python train.py --n_layer=16 --d_model=128 --n_head=2 --n_kv_head=2 --head_dim=64 --d_mlp=512 --vocab_size=1024 --activation="gelu" --norm="layernorm" --norm_place="pre" --norm_eps=1e-05 --positions="rope" --rope_base=10000.0 --rope_fraction=0.25 --qk_norm=false --attn_scale=0.125 --bias="all" --tie_embeddings=false --parallel_block=true --init="trunc" --init_std_qkv=0.0438 --init_std_o=0.00775 --init_std_up=0.0438 --init_std_down=0.00388 --init_out_by_depth=true --optimizer="adam_variant" --lr=0.00196 --beta1=0.9 --beta2=0.98 --weight_decay=0.11 --lr_head=0.00677 --grad_clip=1.0 --warmup_steps=399 --schedule="wsd" --decay_fraction=0.678 --decay_shape="linear" --final_lr_fraction=0.05 --batch_tokens=[8192, 16384, 32768] --seq_len=512 --doc_mask=true --train_tokens=101900000 --steps=6171 --dataset="wikipedia_en"
Each number is 128 + 24 x the weight over its row's rms, rounded and kept within 0 to 255. Layers, rows and columns count from 0. Numbers have three digits each. The size before them is the row's rms in percent of the matrix's.

# down: layer 11 MLP down (transposed), 512x128, rms 0.0962, rows 152-204, columns 0-127
# up: layer 11 MLP up, 512x128, rms 0.103, rows 153-204, columns 0-127
down152 083:112097132146172142119111105132155124173135093110106120135131146153109144112129170100169156135150140140151152109109140128151110173103106127157120108102098143155150104091113152124120066136101144146146097072096144108139138106076103146108155154114122088138124140093100137126156165141127116101136130173138116156128096126123197116155132131104144155119127131143149086130113146136149084161105
up153 089:168115126149109143138132110100105119153089150090103087135119134091106131156179113118138117080119119109135094128128117146156118110122123134131140144144179109124144108168092118112136117143118159090107130156123114123133099130139117104119144117158149133097109142111094060181154155145151069108157144131139148134140156078128090155172143146130106100099157107145167128142153130129159164104109
down153 088:107125160135161094151092113102138137122139123149158156108119096145124121065152141139148090145114109128162112159119147144123143111119150195127112078119156103098110111126137128119090091165139128095117132094133122172157143124122125122109130119144148128143149144136128144105119098132137174123135070132117124116119091159106144127121147068145133120080150146101113157141150115150149109134209
up154 107:153129092105086111127137102085139135134113145124111090157155129149081176097122149129104125150145115127139122122143124157145121149133137132080130117144151124137086123113135147120166106121120104096130124170137153168146105085155124137134108063110136113127128153100142124074167145172122118137192139105133130139155142144130104169121099153182163133154085166107142153159132105112106135124117
down154 115:182196141097097118119159132096110133138134157114128061119145104143114146097146146113153106127102131090125145112152138113149146147118154136074149165163107138140087117105126108137104148177140134136138151087125089097119121096102175104144085111123136122169128114138132131138159128139104141131150139123108119132123135128146153091163124140114136182163115149111118130085118067148140130125116
up155 107:121144126127144155084144099134142154152101116104125131122139145108115101101094134103158125104151138165149144123148211150134120164152111109110132092105159130145129165141152139075094108130122112102120145157134130198123100131155144146111125130114156079119141102116121083192119156130088114145130100128130122109119118108120119108115078132154176146151122129129088112147131145089115109158121
down155 105:120095145145134067114149157099134133112113168081149132148145126114127134155117157174135094150177122098091101146157121094119124147121132104145140148156118134115077130132162100128134119157104089158132101117120126102138128124091126115148152140130166130117151122135151156122118099118165122092126127130129098150109131117172130104144115132111114099091156076168184162115097148137099153177092
up156 092:154143129108124169091117095115132126116104126124128161157151149165141133159154172103099124123163130153129122097140146145120089128146102137111117157144157105148111126143102133094068149100130103178121183110116099159131131120104109099135124087134109162182087100121126157095152125138132108139108137117137181117100137085131119098076130138097143141120112141131134144118167179106096125150134
down156 087:119098144118146106101101112130119100155164098141150098155185135125138091167129046145116135112129105104133110106127093143114159106056118138099151117111096131107117106129125130115137116159125136081179076122165136135116137125143157144154131136133121090114147110187152124159123171169155134151124107125140105136133144135126141146123170113143105131129159118112148105118126104165146121162136
up157 114:166153133129116140153128113126110118139103163121114112111091139111132163104172120113132133080147104142119129117114144153134107129141145112097133108113134077140134146113159149138144175128114121147128116106182089128131148134137147089131109091153110150081133165159144092114141151131145137091136172142076106138110174095078085102180157107137168115145142144135113153122101169096092142140130
down157 125:171123133152113111148151065089102102107129172120119158122118134129120157123122109110066136101145077132138160132149115138162141156123142082116135097124116073131137119145121078141101171143133080151135099165147133121150131118111159108130116100176137159140115151122157152113109107102168154105106171105151120147128142121079130169132119144152128139139099143129181133105116114134113115118121
up158 114:156126116184139119123084100113149111158094120121086145120093142120130143138111164124145126115108126097093147124114147087120125123178166078099143083122122164151148145177151122105129131148112107118127129145099160125120079113129126197126125143137136156119133135139144133137150173166113093122143124163117150142133104114110116142095114093144161110145095130104094168173091130150082139137116
down158 114:166098170159167156108095154127135113100097142129137165109161148141107129143097085157096100106108105136157112105140139134097104122125091117129107106132139138170149124152175169115144108139165128106127112130136106135104151114131095096137122141093114109169099133130173114109164095135182140132135149112124152115164156141109093134116082102138114127132138133173100133109074168154106127152143
up159 106:122111100119101168138132118113102157147125137120177089116096129150120173129143117136104129100129128136187119151128124110144113169144128123154124148139154124139142117165110126122111146095126132133112139115130151131128134106119096124109123128184132099103139111118089073141135160134091102142184140172119040142110128134101106192166104133112124087150136080122147115126159135119148163118120
down159 100:130110123071102108115179104129134165107111126197125136139136060130163119140147142150096084145121105122075193167144146124125133093152086126097103143142108131088171141160119119154104143136129098139104109145119118119128154127089147156129130094132107148117110133162102086098121125150145132132137119159143088090127116127132124119167136137096123149127146123120141126144116118156156164126150
up160 088:156129129071152109136097109147112150164129132142127124124117159143131104160148142147072094125149147162152157111061129107112130096105133158180122143113151125127144120176123094142119118125106127105103125090139098121137144138194116110136070108113124125112141130124110132137139130144150121162186130078146146104141156099125142129135100117136114069123155080131154121125132130099129178127124
down160 092:113148172134135121145167118120136148158096131096104107136117149126107181120108102117140138139127162155083147097150118143150148138172120094121130104129164145153102152087127129140133099054122157154150112145133075101123116146072160130157162146101117128113131130145105098137126113120125118110131114148095122168126117124143154071136126069148110098124132174159128139165133112127103100153141
up161 098:131132135102087127106141107103147100172096152154121091117152169121110149137139130135086136116131117094130138119146135120164134126148131113129127104082180083186100139133120135111076140161121086117133135133170133122144106133120160157118122120141156161129085097090155103154130146168114117120101142096161138136134101149091077100149125156160158120108144138131139117147124141177110143109075
down161 092:119114132117103108170105126099189119120133114129201109132097135155149093115155162100157102113156094111138139153110150104082139145139132130131104142139127156080160089116154109150103124109155141154147099086117131093131168140122116133122113157075153129120094181155128126166107112126157079157122084131101133133105136104116129158129141147169130109131168148110140117112154110133120130119125
up162 108:109109176180147093114112129117123141148126102182168132119131170159131105138111121082099064117120148068135163112115128131148113110159096131123117118118145113164134099151146141121128088087094118159116138112137120137123094138154110131127153091151143110156119142148158109162144131121160123115110114081085128126109116128139109148123159146160124084110148091100125131142155153104110173154101
down162 111:155151149145145116124091132129123115092088158095150143146138143139114157126146123107106081151151078146144136120125092136132148114136143138137139123132141094110082153095129140096140139104158080139155130151114124155108111106098119095116121128173127138141131186142128141134157132118150046172173156135121084126095114186122139115098151109100110120128128127125126126094079146164132146133161
up163 093:126124106072108146164124117134102114157106148125086136145152124146136150143169139114111123094152160085104118125118165132076105138118113106157138110140128129124125148156120163112110112094104144144146112097146093103114144190141095101161132092119162124084148132130139098141180137119153111157139133118123108102140178085150120124116103167090138135195157159118145115117142139129116094149114
down163 086:116130171170115116146130108133135117127153136125149151114117104125109099125095100099154155141182114168167101084164112125139149138143153106145168125112121132082178174086157125129130124117113092116120140099100123143114072110144121129121132185112127175152077147131134138083110092127120138123122156104131128112126099165093099133109175100125136134127102116116163160164125160120122115117139
up164 089:126108137107109125125097128096112107128145103156164111141144134116110157149123120109083103137146137101131153128117138128175129137095151128109126145140119101123079097144125122147126175070145110118142117081143156129146174114175144161112137098148127158102136148139097121121145103168077138124140193105121100168138150164108129163125128136134118139130146162083152172121089153111107095137080
down164 092:149148136157107153110117149133141135132109116118095146089114123126101096132114146147154123124158120182145106168111132096133102153131140138130178144148118163132156145136149114115118116177113117126093123117118122104108087131112080067147157147142095086173119129123167094115116133116153146146144068093163173129153120119135080118133134127117154094127143150094089135155120117126145189114137
up165 103:192120170120149103151115105088070112150134114110157109115150139101056138139150153142127111106101123140135119132116117119095122131129132158130162111147137155115131137156155171121102107104106143104119125099157107118091159143150120116152132142133138102117121084124163073092165108122083078142137154116135121143149149138114144142163135155147136122098179099140129182161120118117106133143133
down165 098:122142149109155142094132138148106122101144131102129108163122122125190152107069120077167126136149099092159099152137130128140136120153160127117065131163083147092126127087128131123107150123181171124150105086102136128123133192143116112072122148127113133148172157113120147134120138154102169145144121111135142144140106115114143118135095107134125163093112145123126103108142158147112118135099
up166 091:141104106136149139133160074123143130148109152154144089157136122120141123162167113116168090090129147104104111148103185120102127090160146116119131125130147153132152140171148111138142167116109088100142156138138092171139129093135094119122097109167178126118104131105117092158129167121129085126162156131119095148107110133100117175142111128119139136138120096105108160129113172138096147098097
down166 111:139114091134116160142153048111129151170123155146147110175121062121150135152160114131156120106124136114102112121091148136121164086139150123103105118126129141140130143174163160154132138104124074106128150152146118146097132124173093117125098098150127100102108130110157105114128165142132093136168151113101125126121132129085118174148113142130130151152139121112113166141115173117103127089110
up167 108:145156132091144102130129106126093174140133151131133119118122163128117160130139096133084145131124124146130097140107149065083087126078108150132159101139118138102114120118117121119135163106126081172143101121147137158075122121121096171161145111169160151136083139136127104109160151131162103124144137115116114112106163113100117155186129122089141116126131147145110182159131142119146107166122
down167 116:101079081108146110161091103127097128111123091170152127161110162102132131156140159163146126117105101140171126137162146157116140151113120127123141137143109127099112115155096134140147146101170117107151108126150089114152124133150134103144112130147113146054103120088156156130177128141110184110166132150114136125126123085091146130092114090142131131109141088144166120126171104140111124142135
up168 101:111141106118091138149135098104147161159136108148139136130139136113115103134105141115122114147155153129137107124106192109142091122135197132107148109120087145112166161196143154115160119120076102137083126153149091180120098139147137140144160110124101101099133131125168122081143132126141119116173140144090121103127131110133138131070143146098098142142088110117105150116113132118143162123130
down168 097:112110157106152147121175121150145092107162150130134148143110088184140128108129120164163134093113116165089134187148093118126185112126101110132108129056079111130153104119097134136135139099122131144153111078117103140165118112122109158140108120129130130098113124160154112121138115162090109152140155120154133136109096076114142135169109112143120153136124139162140111161119143140119129096155
up169 112:158083139125091098120150105093132142188090111141116113104169173109094112124116096122122121126121172133106129101099124105123122152117131090125148109130111106108121185164142118096154128112137136105165148099118129122160156150151148183125164125111132127150127106113141154120126145130109097140156089106147117076089109117105104135113149131179142126158151136090160161139104168127124120170131
down169 116:112113138139141101156155141181149110108172112146113110125103101142110091127105131116120162125126132108103151109114156081133107111110111170127135148130170154145157119143141154147098125133138106154109118159137152154141071089113143148118144121164114126099112099107077081110124079163152131144147142126109163151114158156142116140128165154091125136152112087064154164098119103115136141151132
up170 102:180138103105096124108136106109076115133080139076118133138107133121107116149131147101114143098185138118131128119150140115135074160150137125098162148139141158186140146133124088108114113135142131101145139119104138138154120108142128157122108165131146098156159149099132112131170189110120147126176090116114122137138109106135138150156093176087155127131117147122070135136119135135083103126115
down170 109:126143119123063093118122105150112096112068124147112138156116178161098105180140159121112140165146189110123105105123134101111155111163142117103146136143174159147156121128145093146127145146148151113122164167143092102126134138134129134130143150151130145134115148108096102142146125070082114148098106122116116124139156083131132151145118118124139141114177135111079145119087121118145141109152
up171 096:139093066096125126152132093124149113182109123157151157158111154114129097148106127149113147116097108125144110129161128170117138114140084115080124125143162118145093127132147134114099112105121130155148127146129110122131114107149133113095122154153144149129165131088151069123129200142120121173124113110142120129120132141167108160163088109129125120156144096098076124156130131079089121114099
down171 101:145128124134176159117115127109101108106097137137137155091108106123149167108155139120112123148120169137097116141108092110124077160133176127152092108140093133097104167151087158096136151148102106147091099122105095137129144104092140132162147136142118080145135104126134154108086127158166142135165159121136177087118143166131152116091120131146111143130169098153122121093136134156114146107153
up172 086:152099132165084103139107111111105134151094158156133114143128133126098125166130103112122149128103150125124178181094154151129114110125147120116160117164149126180129122144145127108137164096113087104113153122094087152136157113133128131106101133138113083109134134096160114123147158160117108165165183142145096130144115157127116153135120109137127113178094103099136177128121175125103162091115
down172 089:138123132142099111137133074094108143165113123149141112124125201099082141192116128115130122100120134124130124165107145139104095128129166139100169134149128140156121149148145170087146133086142114116121160118126134156119158134132103117129117102144116115102096138085129113138184169155145100130131158106110114091130126113100135149138089146148158106155121092104092145175127156129095133096103
up173 087:138127144110121099148179141097165145155095138108114154130186147139141132099124092135095070126170143114149100130140125131113112137138127121131125128129155081143137082119161109133115100116113123098107150123149100099116112126182144098134161127107117114126110155128168138090121158094111111162155089143105114112140095119080156117165128110145150111131125125054127161134147153086119160124142
down173 092:129136084147160105129137091157159112093126085149121150081108129122118096149139119130112143160079159101106093149152160130131104147119147083103170136147135148171129202132117141077147087127121125149124112138161098139146125112093138146133125167154152163127135132114101149126148097081166109134074171113097140145115131131150097130112117149148120140127098117135120109162115100116149123132125
up174 101:136153165133132083101138087142107126149118095122118089138111161142145125149156131157100135147149138106138112110110111101128134093149146060120175117173153136135150129125151166113109102151139125092127173158133112103116070103133129096135083111183124153128118149154142114132111160161142137150122120108079136136121130115096100101152157088145120137101157141131079140125165159141109113127099
down174 099:141163145145116183152094133161140141100104132091128105125169107101149097103190153122162123099136177136133102142122143140126127116101145111120118161164145095113148157131089108129141142135132119101086094125149168177152124161106144163117095099093104115133123130122086111111126109123101139173126111104117148164155122148140101161140158109119140140136108158141161105101144077136101132099113
up175 102:175097129157157142090069115156089129116084126134135148124114133105118143106143110132137120095130156105147149157136095109116128090128119124103143087124126142142132133143140115145129115109150142095142141135127151116102119135175145124125100107161145124130087175102156155090144156157099105096173112123146142114160171165075127126102123156141200120133139115123160157146113139140081115091110
down175 101:094122108152133113114139105177113116134170131121115129093110106156146128126156152105163182141099101160141162181156127125133124166112136098139121136144144100105092081167134149175121111144133136138134107182089112097139126123122131103094119105139101142108160095139136144125125103116138144096125135125094144131169143101092087116129130147059137155134139102107188136118122109151119155147141
up176 099:083138068108087160113083098160111110165105138108142128166126152133096111166102139164150106130112137118146197130089167167123100092125111135165127113158136127147142160146130141112147169105122134120121152106126082126126131111121134095099108136103116127108129109100132155114116154136148162146142175127124092136111141147106145158079076150132106114160115092133152148156130135132139122146119
down176 099:130158135197096134116171153138129089092152117095102174122120135148124099133124119112109155129115112153120076117119134125114123129132154092121121110099113136140146120116140156120110122155146160113096131134137185136160164100090136136125136134186094128153157148113136140115165134073120115089138094105096134188137089147168150098109127105132092152146112131120147137122121167094099135108147
up177 095:104098119179123127130155112077110137138163130088145113117079148090110154114161138104116083090132115115117116135103116133150143113134143152135146144116138094197135166096106129140133150091114124130127149136148131123150089141111105102134124117136151103151111164118164153128150131113133120126145144068081171191084166145114094134132116125151119117157117144134101117161140147152111149129088
down177 091:163082118132123127104116131117104129115134113150111142127148151084125112139133161100145181161138074118144118091166181157165170135096110167093153150120136136161127116109129094119126126126163149121105137106149105119172116129125085129176139124135092121165121156151167102101118124062131096140130130136159143130111131105072116099090109103148139113149097152135138132125124092133144123154122
up178 101:158130091130128107122119100137105160108134125110102101117117143157135119139169121099127097099139127109129109143132106156119077073138161164136149111131151148133104100127139140141132179120121115099130115130154120118120116095136100134162147093148120103146117172099126135092199176120143072129159095127119143151105120162106110097145172145122119127176090141148111112118135134163155140154068
down178 104:133120132101123117116114136096119085137137135143107156146144161169095128142116126116119131139081152095102128074158134090142107137131181119132192088096162121171064132138147114090146072162159116161137145132130150150103134150107114109162139182128146111110140125149097099130142141102143168132102116122135155122171147147163139129096131118092124141118159115113143146101108118115120135124108
up179 111:165139145116143142145141070139112191146142118101114130149120148129081116155168121109170126118077156138094179107123114148134108136169166110147144142107144130173115154130120102093176156126160112156149119129151159135116113128087111115130120090140135108154143111112154117154127133115124102144136140112078135155113172116091123138116125114137123109151109127135078130131150112074123075153107
down179 106:117100131120112135090119143110138149137141129124122110124149143149146116153104114145115100159129137107130141102186127098135114148098125110130131131150162123146133147122129135089157136176156088137136125151094127125136167114106117071140154110103154179116159143154090115143099116097167152152100127164080128154152135132100162108094136086052125182163127128101111178113114110116141129118122
up180 108:164129180116097101087107106094159161148124146142119133168158157162136116127163090128125150088090161112091140127131124133106091098137127128126154132141141138152105125130114102098117137136109119120095141131157128085103145196162085080119109126148110119137120152086148089155166177142141116131126139144080142153127106130092139088115095133146135148124167099104162135129120128143127128128113
down180 096:161142123103111133112118160096117137152128103158132106144096112142131133070097133134160107177074128160116140098137112145136148107121113151119145117119139160153210134122122126117122112108093123136121152117105125146140144143129165147131167132088142103134123126114107123160152092088098140101112106096115111136132140148119163096098180189165163099151136147107143167124120114144121094110090
up181 096:137171127113098140145141123109137126114153124134109118155169137114125150118169106100107094059145163110146164110113123142149124153115136103136130111123127089155086095114177137123169103131135091104138126115147085081166121159176126095104103119134128145125117107165159085139123139163102114142121122131168136145155117180105146136137078131159129146099122124101143145150150144111100141083110
down181 088:113145176127118116146077121142116139093092149104124148093124120124120132134116131157159162162141104132155113139146139103101100117125133153134111172099145131056093136121148149094114111083119098156158162157098140143105139118108145146145142142131129096106158134126060143139163115107169159136143116157121106119141126130152086154084143149118149137126106136123121076165175124150144110100107
up182 097:173091110145087161094133099065150124104080100133100096127127163121135125163122114117116134077157151115116087141133157136165099105127133120108171097145160134180130111103163157086157130133136123142128138092132096115128108119151134169128134150132121116131110111143139099162127139138104126114158123107167111135113158147080150147146148121124104123100138119131166140143146144172099135092082
down182 096:095144149121134171130192152104102147120104123106103153064154164149108099160141133096120138169112139107100160138132137132112155153122109137090115102130155118129148172100116134176123130141100119115140132153157141107185166152089149131117117095145101155143182087113141090112170103137150125146118134100129131129112115141116130136122162096078116131171120128098142107104139117104109128112126
up183 111:132132156128155136124141114128074180119140159130147133147099154144141164133132110135095107126144093112102124102104110159116102141120114140091164100108101159110162133154154160082146122118155086144112135107114141147103154129123145153125152140168131150140124134132151098117102181148121108082151104143157123117109147147072102164115151094098128137109142187140105162120081107088088125118122
down183 113:155078109135136079154121178121138136127117097121138127123109114130162152121146123096093155111103116129125129101097137105115176128168131170124131109098112105136099140105136092124130135144136134122149123147112106113087156114134114132167151109152153196095129104079109144134138132124131102124184115140149131133121176089093172119100148134150126137108096132149138130094206113123134121113168
up184 101:158118154170123131167116110127096134159163099139147157122122134176156151151103098161133102099106144109134107147132168096126096109099121177087142154119135092120120105117121122112136086099158111139096151123157119127158117097124161119151121089143121109104105130091139111118150134146084097149114172120108119087130143174132094130128162122136158126140166101166099148156134140131098170087115
down184 096:144123138130149140108133168181096135084188150084143099150112093114094129128152118103159081140153121135124105129154169101097094145142131146149136141146125107112137148117096129133163156145087150128176138138149130122118164120083125116085153131113117116139118086089111156135133113101077156142113156133126131143114185166155097123106136114134117116144164150136115112082116118139124150138093
up185 089:095108079129078106161089097137137162114130140143136136156136132164121153122147183111135109157109162131097125136090134129160115126116127115115144131130128138168147132122125120129121159126066159150125112151156117139144107155141112186120157139133128058109168143121085134164127097171098144107118115153077158108122076110118143097133116115168136107129110124096138141155147144128097114109125
down185 084:120121131135178105122147133141113125166143138175165067147171119095148154092152118110138120103099089169143133162145122137106134138100151093104134127149124116057105123098128151121136084139118166092116120136146132104117112139170170152116123103108126109090124118110132136099136113137108124201146130159147102106099123120109097116124135142108089137136192126162135130146144151129122138120150
up186 102:154130096131127155119134102120089177128105121156118114133134152132145126120121128103146091099162132124145120088094184106157127117127129134102108125171155146138109150141132119078142110115131115082171158077139137157109172104102115144160138105111121113098110131103126090138102157124131123165160108099152106131121176161139093133154142148106135131119157138145148162144154199082112121105147
down186 095:105167113108163166156155121077166126126144147104123111117117086144135112087151150123108156116147148093098134099104107130138146121122136149121012086113128161095125082134111139121123172144102146131086133149125086129166123143108152121095112122106146162102102147119121140104105134153146148139150155140125137142137124102114167122155123132162147126128120142123161162122144131125152155124133
up187 110:101112143156095101128084117076135110134140131109142169170172159140098132145113088114145134092124089122144145150131129158156083107123107114135169157148191150124133138115098159125146101128109093131110147108160116143088144172157110116112130138136122123149119121141154090135135132086104094158156174109097120131167124097087090135165135161128139098127145143120151122140108106150115111098116
down187 104:109157131137118097090143150136134122105099122136078139119150155152189154140127141124122124185101144117119120147151093121108168077137146147134157100097145120143157114140115121136078120112108147088116096124139114132153148146121120148110142123132159094086140153097138129116185143122161184134114143105104172130124087126140140090141138061109133139146158086133149129103118116098138101142155
up188 096:123139088130123138139101094097155110130103128154136116168134145135136138184119163100097148125162129160156067189138145143183140097087168107090139088141120109123126096141142157103140148093117133167118118126100142135128142149144132135085090130070132141121145127115120135111115134169109135113133129153156108119110097121111116116111104075142145121119133130088129168128120173162148112104136
down188 097:111107168106139121097130125132098140139109156129100132115158163102160139166107125149079108165116176115092129151161105114136091097132143117135114145129160161125084157127121104107128125104163130102146175134129073101107116133126129147152136113133146137091151080092135129129112131122147101160144123096136087139106142188171137132111183138089121107161154137153137101126125085151139120152112
up189 092:153090134136159147143132137125134160122126171118109148128164144093114121178147155130101142166102112140125139120099129124115130121132119159140108140055109119140145123156113144087147110126104129120079137149087161128133076118158151157135128111146145087101131139145146118101095141115148115161135164136173131083065150099086094160120112133125167099182147142120117127135139110118113168110118
down189 089:168143113140157078130124140136128109138174107150144141148156148158120147092092110134156121145125154157131136079061128128139152124122097152148158107167149135126107123124150112121125146104115133099115114120104087110137109150149157126139146109133154123145162182096116167146074124149114176116095107121118151121155126123111102106125100074126091159091106135143144148093142165118140101089102
up190 100:136148146138135156149111095133094178162112124129115098191093132123138123115152148140111126097111107121164085148108149092140127133184160161080118157119119143125122132143134148115131139102135124125144120163116145143128168133179134132103105106139126102089110136128081147123112121135117118157119152160123127094152123084102139149197107137167152106099152118083108111125154128090120130076147
down190 104:108123094166114128129098163094112089125115117151110153159149067178112131130109138080095147124122111139164131112099138135156182144122112139131081120111122148131115129157135118177101168149149167122116109132139140110132136137145089108119114127134098181142124126112148162150161119081102155147106080103151133106123112147110120106091121156139137166135122115136115149147146162125139172091085
up191 094:181110091084144136147130115136100137144160180150129116158141153079127134108120128128091155149102136154119095128115157151140136162099184128143148123112109161140149138127081132142149135138114102124100110114169120123088120123113144106097103114152092137115142147098112090064167147098113139137121178126096135117070113148137141163142124136119135072150135144140111112138136142103083143132138
down191 091:149154156115113134100133121138120138105149108101139108084122093168133111126137206134193140113170164135089134153140130120131129116126087121171081135159127093080145083145101115116147140114149108153152115101108096148108130137122140150146130092163129104119145133131119127098096138147110141133112106134134122163140156113099125124163147091089146123107122121092091153113133156149158140184145
up192 082:171128111139081119126148138121106164117137125175157152147124121134103148143113141121059073116129155097103081114131116128143118104135146118160168166110140112134148129178098121153146125096103129106112137122150115115123121122152161123091112115076193123104104143132171141131114093105117122155143114120103126117150129109115133091144090168115169137128136119095139185126098139125109162134158
down192 079:129127108110119121098147127138142113131160098097117101093135141174147137097152157134188169147124089110152184138112136083108098150095141119125182084149132121102144110079130143116102142164149137130160129144127134150148127132104103126136170113139130141113157140132058114120128128166125099088135135120151114153137089123109131132161154125114119103169141109143096080147127137098162140120088
up193 097:160133130154149122134115103099107135140068144102135089167149140110128113165116111104117109112123159141125115136149127118093109109095149149132136125149102150128088140133165125139096125161150120163124147132159134128112123134087127113169163068171150114128115156092097129147158155094145076115145134123120158128088159129173135121151163166130134108132144108126099129116130153104121119054078
down193 098:086166158135129121137137114139180143097155111112076097168122095138085152134162140157120174115115073116136134122149131091119126180149099124107096142126136125151143112109103111149105158154097148148134129112173146123152165113119142146123151138133162094159169114132092133127147107173095121107160160121137115098126093097142100099117114088160114119144135123142103077152142111126123140143114
up194 105:120111158150123142093130108096101116165077094137147133149144158111156143125123082147128094108098094091113145123103103149107129137131159101141158130160111134127068124120139142117123135090113074112105144174138108107162124155108151121137105137189147144151133122138116156106153128110112105134178086101154090162102136108093137142171115153110112113127149144128156131133168166139141129106097
down194 103:125130115099155115096110182154097112135105127161086145142136052134106094109117117141131118109118152080142135168128141151110141156111110084131164148119102129161095143138129135149156099160117118159166155145135138119096111135116130119112134138178132146140169099177161170142111130111143096145101116159109129100125126123125067128108126161155110111127148119163121107136115128085119173107120
up195 112:123150133088177130175120084092106161116118122136087110123109164134136158132138139143113145133137102129123100081126133139174075127161098111076150130138098159135149125157107098110112155137124130128118129086136122164136115116111100152149126122142134072122153169120153093100138127123137116116146167142077147103148118129091159147165126153125159132129110136118149113164109127165082081105116
down195 117:095118120155114142138185105118078102131157108144122136156114164125087131118159106153124111160172149109133142171129161142121167134178123127140133148112139159115126098119057144125142131143111110104121094122168135120135115099144159135122163152123140169151164092082106135107136130113143083156119145102140106100129121129136135150080137105168126148154130094122108131092107110139103091146086
up196 080:127107096104100133117112079164162151126146118143110136153093169142138145153131116131105134103117097118101104119093155124105151161143119133111127127126105127130127114108096153137164165120123112116112155085139091123120126134125135198099084140112159072108082156115132122156140099128132156101143148133100125115083188142129089143119122141104152135161118154135166146125132116091137160089179
down196 082:161125168133089122138124143097140120113112128116149132082153158116124113128112142103168127140130165175166111159141088121165106123142088129167144121125144083124186114095120116103082134164109116132164130099166132135134093144111195105131176126091104166100140137107111158108091132137159121129129125135118145146128135106126135124111136117181132077129097145129139127146127135083135105152101
up197 091:135132145122154076157124095145141155157142149112085143133128141141095158148085132140132114141115130115111124126121146124080116139119114140090131132103169117131129137148155128128076143162143130102110140142147126179100098124152151152177129118118160106106090153109148139127130130115126141129124123109133110074122168077070146148102143101178195124153177115097110145092123125116119113151093
down197 084:113152144190145101100150169121121095095094114112165135088122140109104136123163129096133151152144141146136163137108110119112141130139131159157140124156126176106157146097129131133133110098086091111101120124122140149182126123105106146110129109149110110140147147148114084118117082113150138084114146147102125128081113154178135093167146098127127084097099123174135118135152124111105150167155
up198 086:110159118089135123130132126136088130148106082111184146124168121111107190143116120128124103108156110113103105118123122129151127139106113134112136137102152154157158106161125153159130120141089113134154110099145110143098102148162115131123123090162183145063121121091146146161145136144107115161146125125140098118185103121136113101128074114162175093140125139103157159123107120095143130102143
down198 082:182117107119115088125110126112125141109164092084144157095158163134109086083141131121113143135112120178137153125117119121122097129141128140162171135153146090118137153085130122114154090182152139093106126147100156137189074115103125116158137157097116136148119155111125114113137148134114131112129101122109132170131100138116122110147153120121108130157095097171146108143149079149147169115111
up199 099:174122124086158126095159118096106151128118127186133079137144146130097135161121142137112143131085162148148138092135090123124119119111136129113134121156152192161110134180114132136108123160098111129094120055161150152098110115149151113140102073125135167101105129123151126134109120118144114145145090110142112116164136148137128097103149127145170132114104112114096162176135138111121133119107
down199 096:128134172145126095112098130081143127123132129115123126091188109097104138133130107134156134111120175111111095150098116083170068149140155150114152155144135142106110083112116140137121117131102136136130113143119155143137151136134149084145166157136110112153115156112093163148112174165150156129157160175139153122134125109109113167093117093118142101148110117110108120052132121113143108128127
up200 097:129126135154101140133154120106120160126123166120142134196181148114130160153140085139138131067127106160111119103111167135107094127103118097111131137091113140149107147123097155109115129118111122110148153170143168088153147158099087173099125134127139134137115116138128102164124128119169111149137144168093191136133134109091134156094114154087149111122109088149135145153109108114104123123106
down200 094:121122141131139167095094178137140136135126121152091143146138137081101118112129154132149144131143097124139119139115119140121092162105111108180091092140126129122079128079117110136134111108197126117074092104091170141137090143125133121155108123116137182104109100134138113108134156122077141160132131106159143140134158116146166091135143174157116128180136171139127138147137135113137131102126
up201 102:149129116164110134141115118117109156131123164125118101131106144109118163134135075136137079082148083148127118151146093104115138147105131153099165168151147148145157141112087127115141109082100057125143150163134148154130127142143111154117166175127151097129162158132122117162142123065146089136119102147147123104127126134131123138157130139090205116121129110114123105144135126111092134131123
down201 113:106156117105091081133097154152127161131099135145171147179114106123057074148112125150116125085142100149124099112129122118157142102104131183151113153117147144142150125101117099101120137131153126127156148139158144156117140097140114156145164126136121114169093108161131103129120121131165132161105104159107127101137106142118161113129136149143148125150077122112138101145131077129174085121111
up202 089:159110146124105115115116090137142125149142149175117138128112151141139108092101120131163135114139123139112134137141177118109126106137119136065148085116139108146139151145152143125127141126149138091115141134130180153176126116122206098069088120161123113107109141091128151129124148172104121125120095175094113129099144137142139130138078142127161077145129102084127123155147135146095107104109
down202 086:101124165193119111147106159116125150115073126124151122120126091142102144134096159140146106125139156137135116173117114155130141135140093152194134120145145135054099117108064091117125087136145120127089126101156115110122140135117115092123165137119124099137125159150144129108196135129138156119110138146147125131128112130145109115161103094119122101101106158157121121099117137175149124146151
up203 100:165116106124163137123146117156116177172142121152091093135145140149101105132134086123120124080126138101141115133153125129152122162126140120125141085140141154141106140162150149121098144094122091133135103170121143132141116100134140137129091144130126157110062071125177160077138125095159142134178104143144118120165127133148132096136080132122131116146136154079111153121140155102117124080094
down203 093:141164099153129132101127136118084131111132143075130113126157133074118112121139105135139112166092092148166139151096129167137154151085140191152104103103167091121122137099134118184131124107152137098126112137132130106088088161124115129150143158084159087119156095121167145127102113171147141131116128126135104133117164133123123093137131154122139131076145108145142140120164142134096148150156
up204 098:140122118080117135130094092118125186113120094175131137173151128121110125143115081118137123124162132119130122125113140105124121141152098126060141130143151150114152140168099146121146155090112122093187107148114150106182127148151087134154111149137151102110087132141149150133101175167122128149154108060136158100156151125139121138088104111112134134119134151129117145138138141158113104097141
down204 101:108119094150134121212126150130089069103118153110114170099145131097127165077113083106143129093121106160139145136156103137150102107088119121173175103165138139115149151100140110142153112132142144156114154101135121103110124150143107122087087083112141133158125123132149132127129138142135112161140126121122179137098102133109111130135154149111100134135125156110138153165134113176128105137151